Part of a small language model's weights.
Size: vocabulary 6758, 5.36M parameters.
Architecture: RMSNorm before each block, no biases in attention or MLP.
Training: 215M tokens, 13141 steps.
Each number is 500 + 25 x the weight over its row's rms, rounded and kept within 0 to 999. Layers, rows and columns count from 0. Numbers have three digits each. The size before them is the row's rms in percent of the matrix's.

# up: layer 3 MLP up, 384x192, rms 0.0592, rows 247-253, columns 0-191
# down: layer 3 MLP down (transposed), 384x192, rms 0.0734, rows 247-253, columns 0-191
up247 122:515515510535535489471511508506492526501533516538501489453482501509518493483458513481524492490444517523579515581497508497496519509533524501485487592486544458504503497488545451479467508463489503511509492501494520538518484501521500518485492500503527510512493538515470479524499477479525519482538472519526523495454495523524499510530519519530484498488501526497507513487517457483500512507514466495482534529498470511498481545513525534483502463503525490451536548506501475538510522491493483510497476518528519510499487463493507496497505472431509485523542468506528504464511474450524541516
down247 129:480454536457501495507503471474497512543466499507496516514528514509485507479576508513452484507509491519464480420496481519480507490498462505533517488506486522496529493498460545511539499541510474472493506481476486503494534474503502489509527546496503503522506483486521527515527553506473461508478504492477489476539509508479499472477508476478522502501524501491521505518506549536514504526472540512538501455510531514503508473514483466510492543482497514564449440488505491550530476503510503490472524527461505515507491531505472543504501480517483484496490532511451542539491505545480511448
up248 086:495517523527486485502465475476494470502491485536517487503515504504479482499512504458490556465517497538541505500568455508477474488520478519528517564419507478517523478530533478475420484535540512504503507491487486507526480506504521497519492503493465495449510552488464500471532491518513514525477480516483481522474497451521470461492552494474518466493486474487492487509493472489506491529555447509493499503452489498510428482482526583496521472482539505494467528497518491495494513470517489494467486494492511504495502496483499519488506487503486503476516526493492508472503511487521485476
down248 100:503502481490492479465511508541520523501541501451469526511484482493554524460489503514487469547488532466458496497466520472526523554513502465479475450579511533480479529493465531519553493468467466507480501509517513505469507479507507510490481484503516482526480460554545521553465479489530502515515512498513507499535501518474524516500469491526483506500529529497518502511516538507466475472473530482515517485526488506485546531520469426510479539513466484510471468460521525532542485535465516501522498492532472480531491494517500486513503529501516503509497480493495486524488485513483510533
up249 086:465514518496473538484525509462474494522493510475523473486519493502500496486521476492557518515509498483513486487465574555517552479483498488494518457523543497490500495422452484512468470510526500491468473466487517501534492492504498505504510498506527465506509474506484518456526495490495499488509508540533472477508462528517468528477506493537485505505502499469474518484481525534504505429500463524482524466490509498480491494535477541507485439470508529502512503484494513543535472529461517489518503506502478482489481512476509483510505487499513523493483505489570555518473442502504492568
down249 079:534480479505540467493503496543516540454501502542451551517471497501495497530457516520483506497492512512501514516492439463475453517512520489519508563485449502489480482561549492457507526485514514507543527520528496511481507546491501477497485521491485547516500511509506486560485500493495499508477486473497542514492511492496503490513486524448523469500513488539550477481508477484500502545497516468526452553497522493500509482467515483508511536536503483518493497490503476474482528470523471512482524495482519516503518522517474518483470514501495494510523512563454449476519534463476515461
up250 091:496476554520519545476515516503495455511537483521506481487511490488492519468459501530531470515492473517486478499511527502478546499523484506494512521462534517528514532474502462483480508529503502544508457494497515516465492508496465508492577476510499445500488479547473477499550501482558507496510480533537530509470492514508542487517492477511487482533490543480516485500529522520493468502515470490482519548533441518514520436528506527503499464480545513470515520506515514529482527500490466486478464463553488513493487535460491457475485448503506489492481473503532509488487475531487506498
down250 087:497508500497520454504467485474489515480481508494492527533494536480480498532567506475525541457504522509535498516465466525550455542508507496516516478511478520507493454532468567479528508477497507496519504457500504513553525508509527484495458519486496536502528510464510514515475516546450498518471506505492478465538525500498500495476513563510510518460507480511478514492496510481511498487496502487507482467457528489502496513445485509512488529517447441513511467498475486488503486541490494532501539519458516509506491496579501534496489515508520461501523551554500480478507489479507501502
up251 083:469494508511478500449526502473481498533468500555483506518517495515462536513478498478497513521505526503508444506534463454496495474524480503525456534477513487525493508510499499485474511526508521504515474501506471499539493524500505496501536511486450484477483542479464520486523522522471476559518473503481496493523509462512487442513543482492486505493505477470492493517453463505498480505525464516463484557525479503484486530497510524500489486506569498479458478500513529468475497527543533529509455515472491526561468494460495497515471514499479533481438526477512493477487462501528454469
down251 095:517501500487526483525477483530509477450550484447536494490506478511564468470514497526495473486497471517502531489476514521490488528490506481475535469527505505469529562510508495512511489485492479520473519490487517510456516460493498518482466491518535517515530478519527481497479491506502516464509496502538503502485484527491500574483465521490506492492517523525516519493540530480484498473474535483542497434455504505500515481517474461500508499496469491529545510438509489528540494469472473472494531470537492476457526504534511480510510475500516466512556493550492502528505547504458520544
up252 092:493544498508503483492513495508561481504526477507520507508481497507493499509503526511533552491526490485541488489488441522501472497514479517486516472510480519541487497419477464463475517483514508480492492502503479516500508476493536541507448543506533491494487520523487471495451521461491467515498495504497491472516531488502508540509521495485508516459517479558510469464524478499496498511509500544435518492509477475537491524439498483550525533520518462514494479479550498488525478500489484478494562469542504471521462523491499520458536545490509469542490502499510510507486454503516514457
down252 086:505457518477500531513463491493463532518507524468455495517530518493519490493507477501449483499489517504434476485533554509490557490475519498514465528497525496444492513564524528538507485512473508532505516505493546459474483507505471467489516460502455473480494518479525532481533503500498533456495498500515488510463495515544508469501478545533492501533466496452484506507478500503506493472489519481539449523506484510477485469508498514485482467482481516501505520486468534492470517511513499544538455531471488515468533475488499506540463491522510537450499521548503484489506533489490479532
up253 094:466472488467495537548504477529467502522524496525479516513494527522480540458450490501490501480508548504484467524519506463466505528544495515508509496502483516515488502486494519509425455495492512496492507492504484474506513493473561541532485458523506495509475515540516486507414502509555522469514502510515493524534517488520537471505511511513502543530559536512508534506503478497527464462502493518527500507494497508517503538512512503515472474491531518494531497491508489497571492500490474519488519479473526494422490487468518487463524510485563501472489526495496512457470521502503499513
down253 091:546540502536499471476472528490535470466500511496497497502509478467527492501527501511494493536500462495513516462488538537519505497463507495525481485507508485508488533536506498485531517503493466518510480484502503524516494518535457441493530571473481508486507472465477507520585502525477462551524495479499513457470503517469501533488502540468475465448479474489486466513494522513489503523500492480475476478490461486501479464475501507476488512500464476507449504522492525491425519491531509474517493520533471517555499535524457515519479492487471498528515506541508495528531481524479527508